From a checkpoint of a small transformer trained on Wikipedia.
Size: 12 layers, width 192, 8.41M parameters.
Each number is 128 + 24 x the weight over its row's rms, rounded and kept within 0 to 255. Layers, rows and columns count from 0. The size above them is the row's rms in percent of the matrix's.

# layer 4 MLP down (transposed), 768x192, rms 0.164, rows 109-117, columns 0-191
size [106 105 109 103 114 107  96 100 102]
[[121 118 115 129 142 158 121  93 123 103  92 121 105  81 137 123 139 102 167 143 104 126 142 132  97 140 154 141 107  94 167 145 151 128 119 148 115 104 145 151 158 151 107 150  85  97 135 130 129 162 108 164 125 117 154 125 165  97 146 110 114 122  64 137 102 146 141 135  99 104 181 148  95 141 101 130 115 118 162 136 134 115 118 153 126 145 125 125 111 135 118 192 158 152 105 141 103 123 116 130 189 115 112 154 105 110  93 117 136 123  94 122 129 124 144 108 132 154 144 168 151 148 122 150 110 155 152 142 114 140  90 137 135 123 115  67 142  95 144 114 189 191 141  88 104 115 161 136 122 143 151 192 107 114 148 119 172 100 153 141 134  95 108 159 160 126 159 121  98 129 148 134 103 124 167 119 129 105 149  96  95 115 130 109 131  92 135 123 116 118 148 154]
 [126 135 131 114 131 128 171 145 120 141 129 140 159 111 140 125 113 105 160 110 149 140 121 130 133 102 151 123 135 126 133  80 117 125 152 122 120 144 154 123 109 131  82 105 143  77 103 126 119 132 135 145 105 131 107 174 124 112 136 130  98 129 130 119 143 121 106 131 125 190 141 159 102 109 134  67 117 131 154 103 129 107  99 113 131  94 126 125  93 151  91  68 150 132 119 149 114  93 113 129 138 103 161  83 143 140 154 168 128 104 174 163 133 180 146 156 135 113 155  54 144 114 102 136 139 150 147 168  97 152 168 161 120  89 163  89 145 155 153 137 128 103 166 151 123 115 113 111 123 128 105 126  88  98 121 122 105 176 136 147 115 138 116 143 121 153 121 102 168 111 144 171 141 143 113 141  95 114  62 123 128 113  70 148 103 139 135 152 136 144 144 118]
 [114 111  88 135 139 155 157 136 119 155 101 130 106 101 131  88 139 143 107 122 114 135  67 106 120 126 106 171 135 154 110 183 116 156 141  98 114 157 148 116 129  87 139  85 139 149 155 168 127 106 172 121 120 126 153 148 139 142 141 124 148 124  87 158 123 134 131 171 108 109 126 132 125 119  79 130 131 113 122 137 157 106 114 123  97 186 152 170 150 128 134 134 141 112 169 133 134  86 150 128 147  93 110 141 144 107 125 111 100 109 122 124 118 117 100  94 138 130 154  90 105 109 118 127 126 121 103 146 176 109 133 179 159  82 122 123 153 121  99 118 115 159 129 127 167 112 150 104 114  98 149  95 149 144 105 145 106 128 163 136 134  66 128 112 158 131 135 127 139 147 109  72 136 106 192 103 147 152 124 171 142 133 114 183 111  80 137 120 147 119 127 110]
 [103 175 143 138 122 116 161 103 135 144 115 137 143 110  80 142 139 152 128 168 106 100 161 112 130 149 119 130 128 105 131  95 109 123 113  91 148 117 150 106 154 105 125 147 126 104 145 130 145  83 170  87 151 133 152  88 122 114 138 132 172 106  86 124 100 142 133 128 130 125 128 133  83 114 144 105 134 132 131 129 142  85  76 106 172 156 139  50 108 163 122 118 114 137 127 172 139 126 172  93 129 155 129 143 115 117  87 151 104 165 155 170  95 165 143 135 122 120 124 121 113 118 156 140 125 143 150 107 101 112 125 130 120 101 110 111 196  82 119 137 122 153 120 121 174 145 131  90 146 145 150 133 114 118 115 141 107 110 167 141 127 143 152 171 116 108  91 113 137 147 179 138 125 104 147 134 133  70 106 113 114 136 147 161  85 146 126 112 130 148  94 146]
 [151 137  92 124 135 117 164 139 142 175 127  91 109 132 143 136 155 132 140 106 106 118 152 158 113  92 150  93 137 101 143 105 109 139 100 101 151 134  85 113 103 140 158 120 144 122 121 151 132 114 139 137 137 127 139 130 172 149 104  33 110 149 175 124 150 136 153 128 114 114  90 137 151 146  79 176 137  94 153 168 128 144 162 167 144 191 136 107 114 141 109 141 118 110 141 102 133 204 125 123 154 121 130  96 155 105  84  81  94 108 117 137 127 132 106 142  94 171 125 135 142 136 106 127 124 116 174 147 108 138 120 154  91 133 148 148 113 125 156 170 145 109 138 136 111 130 131 134 106 104 148  92 103 138 136 102 136 100 179 133 108 137 131 142 129  87 139 126 153 153  98 128 121 108 129  86 103 129 109 132 148 112 123 112 100 106 102 138 145 101 123 159]
 [123 127 148 103  93 107 149  92 163 153 148 148 161 132 158 146 143  63 136  68 138 118 131  95 120 121  92 151 139  65 124 123 130 132 138 116 107 144 139 118 138  99 143 139 138 122 116 167 147 178 134 163 133 111 139 109  96 101 141 129  84 112 123 152 104 154 107  76 147 131 112 129 112 121 106 162 132 121 122 127 111 115 151 151 152 123 109 108 126 127 100  61 181 122 127 132 129 133 118  95 141 129 137 126 122  88 147 144 133 126 125 154 169 137 119 132 142 131 132 110 119 110 144 152 141 117  78 132 147 108 117 146 109 103 155 142 135 140 179 137 129 133 142  89 151 156 113 119 116 133 202 121 106 149 134  85 101 184 144 171 134 139 196 133 101 145 143 117 122 130 112 148 113  70 112 131 120 139  77 120 129 113 154 144 119 120 102 137 134 177 138 151]
 [130 132 124 176 100 128 136 143 106 113 107 126 142 102 198 120 140 122 112 122 111 152 135  90 113 130 142 166 159 112 103 191 116 146 109 138 140 142 116 146 114  87 126 110 145 103 112 146 121 161 140 121 117 135 102 105 119 131 153 173 158 120 114 133 132 124 124 134 125 145 136 146 155 109 140 139  73  97  83 131 181 125  94 118  97 119 164 134 133 101 185  51 136 110 113 140 118 140 138 165 156  83 139 118 122 119 148 119 143 122 119 167 158 136 126 117  97 169 133  89  92 157 109 131  96 147 116 108 150  84 127 133 142 164 113 143 171 131 162 119 112 142 125  73 112 104 110 134 165 143 114 138 120  89 112 132 115 146 144 142 117 133 132 174 133 145 122 101 135 113 179  90 153 109 143 153 118 153 134 165  91 116 108 126 125 164 102 120 120  89 129  95]
 [141 153 114 134 115 110 128 120 187  85 116 163  89 132 107  79 166  60 130 127 150 105  80 109 129 124 180 138 101  89 125 130 107 132 115 112 178 121 111 158 136 146 112 127 156 127 138 136 179 148 141 177 162  81 119 145  92 112 130 191 116 150 119 148 109 100  91 154 131 125 153 130 112 140 145 136 138 109 139 114 109 159 102 118 154 117 115 140 128 117 117 145 157 111  97 121 155 164 125 191 177 140  93 163  89 160 134 139 118 111 142 154 136 132 101 108 149 128 104 105 117 143 109 130 129 138 131 126 108 153  92 146 136 135 120 134 155 101 123 112 112 124 120 108 163 109 155 122 164 150  92 150 128 102 124  99 156 116 129 156 136 153 110 111 123 152  72  89 119 111 131 131 129 117 153 147  86 155 149 111 102 122 154 163 137 159  93 111 126 122 125 137]
 [134 129 137 143 103  75 128 120 130 121 136 144 119  87 130 115 118  66 111 142 104 143 165  90 132 127 118 148  95 106 123  78 100 129 126 118 103 175 123 154 125 134 119 113 170 150  81 114 127 129 128 124 136 125 157 143  89 112 146  99  88 159 122 120 146 169 162 171 144 110 148 153 151 104 124 110 116 138 147 110  94 125 104 118  85 137  81 146 116 146  99 147 128 113 122 134 154  96 126 146 153 130 149 122 119 156 152 106  95 147 123 155 136 108 137 106 196  92 129 118 107 112 149 123 126 132 102 146 162 110 105 178 139 102 148 145  91 144 146  85 167 180 114 147 177 146 112  75 119 141 142 133 149 118 118 112 158 105  97 140 150 128 113 152 140 139  86 151 135 142 119 110 105 110 172 126 144 131  92 121 164 113 174 126 129 155 185 116 149 115 112 129]]
# layer 4 MLP up, 768x192, rms 0.17, rows 110-117, columns 0-191
size [102 109 106 117 109  91 100 103]
[[120 171 139 133 118  73 124 129 148 127  87 144 111 115 142 128 131 112 131 104 139 134 147 102  79 136 167 125 141 111 109 109 114 133 121 117 109 136 144 116 172 159 165 114  98 124 114 133 148 122 129 180 128 147 139 148 112 131 173  98 171 112 147 149 132 144 120 142 113 127 135 147 109 153 157 132 106  62 135 120 122  83 115 145 132 165 111 127  92 141 118 110 130 139 129 148 103 141 105 158 127 114 140 112 137 151 158  91 160 132 157 125 181 103 138 140 105  61 144 163 167 129 100  87 170 123 121  90 131  96 139 101 104  99 203 106 142 121 166 163 136 136 141 102 132 152 105 112  96 129 120 114 128 112 163 142 112  89  96 159 144 110 138 139 119 135  72 126 105 143 118  81 136  98 142 125 119 138 172 146 121 162 118 101  90 135 151 178 118 126 118 129]
 [128 144 127 152 130 119 146 139  98 149 129 175  79 133 125 150 119 159 152 140 123 109 121 122 116 130 112 124 133 183 163 107 120 136 124 110 149 137 121 115 148 135 139 113 133  88 132 133  97  92 110 125 152 167 138 127 105 124 157 116 120 114 137 148 150 153 148 138 119 132 116 112 135 137 128 204  99 126 106 127 171  93 157 110 121 145 141 140 128 108 164 162 158 126 137  77 142 189 117 131 112  99 101 126 117 104 103 113 104  93 155 127 137 128 126 127 118  57 105 145 102 128 126  90 129 148 139 111  80 111 157 135 134 121 150 135 175  87 125 148 123 130 104 112 152 131 123 144 102  98 129 146 164 129 124  88 126 108  80 169 178 142 111 161 181 112 142 138 124 164 135 116  95  89 154 128 103 136 153 179  68 113 106  90 151 143 121  87  91 123 130 136]
 [ 86 139 100 150 105 120 142 161 121 157 121 150  94 179 137 154  56 156 132 101 112  91 114 152 124 180 115 113 121 150 121  84 142 171 126 154 123 120  90 134 132 140 155 134 127 146 113  99 124 122 100  93 139 132 103 132  74 146  86 125 137 110 140 138 133 120 122 117 113 163 112 115 161  99 140 120 104 120 142 150 123 114 117 125 175  92 127 133 112 185 134 137 144 120 122  97 124 201 162 145 155 120 169 101 138 116 113 129 161 152 146 130 115 168 117 122  96  98 121 130 122 163 125 124 132 140 102 138 127 112 111 135 129 105 167 193 135 130 135 132 138 108 139 105 102 106 122 125 119 135 151 121 176  67 113 133 118 150 122  95 163 107 101 150 132 171 140 138 146 158 166 150 124 108 172 119 124 110 138 168  72 106 107 108 131 144 105 107 111 111 118 117]
 [108 156 124 147 137 153 126 150 107 160 128 170  89 116 147 163 142 114 111  97 142 144 146 114 166 100 137 131 170 156 133 115 129 138 120 116 156 126 102 124 146 152 144  85 143  95  97 134 101 118 145 171 131 174 118 116 149 106 113 107 146 108 131 107 104 117 145 139 170 157 131 165  98 180 116 154 132 102 112 129 173 122 158 125 168 155 127 122 124  85 116  94 118 157 102  72 141 104  97 128 138 155 122 141 135 106 136 129 131 155  97 105 160 158 125 119 112  93 138 138 114  86 101 103 119 134 131 116 153 106 150  93 171  59 135 126 155 146 184 157 147 105  97 103  92 141 120 137 114 107 144  92 125 103 156 136 146 150 100 166 133 138 124 148 155 112 118 132 136  82 145 134 160 116 134 125  99 112 165 135 115 146 147 126 138 117  93  83  81 137 170 129]
 [131 156 137 125 126 106 132 121 122 123 135 124 136 164 107 173 128 101 138 129 142 111 137 100 126 133  99 189 179 127  82  82 150 124 111  98 110 157  93 130 176 132 131 122 170 170 108 107 117 169 110 129 126  83 164 116  61 121  90 109 147  83 148  91 125 166  93 128 126 125 112 161 107 126 158 161 134 133 133 100 194 133 146 122 118 136  81 133 128  91 140 111 139 101 104 129  85 139 129 137 142  89 113 109 155 142 109 126  93 121 106 129 143 127 101 135 100 130 174 146 104 188 137 127 146 143 153  98 135 106 148 104 145 117 125 121 184 114 103 117  73 138 130 145 101 122 113 132 131 100 145 118 157 132 127 113 130 129 139 175 151 168 131 110 161 107 173 163 176 106 126 128 144 143 131 120 135 124 117 110 111 135 133 122 156 136 145 106 127 118 119 143]
 [103 128  52  99 103 142 121 128  97 163 145 161  91 154 142 145 123  70  96 157 133 125 119 163 152 137 129 140 100 163 146  99 144 112 143 109  75 137 121  89 105 182 131 133 147 137 133 107 121 135 111 141 129 115 105 170 166  99 147 118 117 126 124 136 127 159 131 121 160 124 170 124 160 125 115 182 127 122 160 118 141 126 150 109 135 150  72 161 122 135 105 139 140 100 123 105 110 129 170 134 149 104 130 106 108 128 123 117 135 141 116  91 129 140  91 110 129  81 122 167 135 141  94 112 128  92 124 142  94 147 134 155 141 133 141 108 127 127 164 171  99 100 142 121 108 118 140 134 120 110 167 155 139 177 157 142 164  98 106 112 148 137  78 118 131 136 109 115 160 133 146 117 117 138 182 175  80 137 129 116 146 119 126 107 110 127 121 123  62 146 114 162]
 [137 131 101 118 122 129 120 116 117 172 133 160 141 110 110 136  85 106 117 111 114 170 131 103  75 137 120 128 151 138 167  93 137 122 132 141 147 136  81 128 147 145 104 143 147 141 154 125 125 119 114  87 146 141 114 151  90 136  98 109 159  73 181 117 138 104 115 102 161 145 151  80 154 176 139 159 122 108 147 161 113 141 107  92 161 140 147 135 127 142 116 150 177 168  77 107 149 160 127 130 109 133 157  85 117 114  92 100 149 154 133 102 103 109 140 196  85 119 133 147 163 132 101 129 130 115 124 133 166 141 126 172 151 123 126 152 121 156 120 139 127  89 160 104  95 110 111 107 148 123 119 108 116 106 147 111  95 175 124 126 129 114 141 123 161 129 104 116 173 157 147 123  98 125 129 117 148 100 142 106 109 110 123 159 147 127  78 141  83 158 107 118]
 [126 130 106 110 126 154 115 128 131 178 143 122 115 114 101 146 129 100 109 119 169 135  59 120 103 139 102 111  99 118  88 126 165 130 130 115 124 213 127 108 115 131  99 118 134 104 115 183 121 118 107 126 162 184 134 128 153 116 123  99 112  96 104 148 133  98 153 129 183 120 149 132 160 129 140 157 141 150  97 143 142  90 149 150 169 117 133 145 134 186 173 161 148 167 131 131 117 135 137 112 149 126 126  96 136 101 119 132  93 117 118 148 117 143 125 120 158 101 135 160 146 133 115 108 146 141 157 108 158 103 160 124 123  68 112 140 144 118 148 147 123  90 142 155 100 114 135 129  95  79 150 124 165  96 141  67 129 110 103 121 165 123 106 174 118 138 166 128  94 131 113 124  88 104 139 154  96 153 140 117 135 141 152 122 143 120 108 133 107 136 111 153]]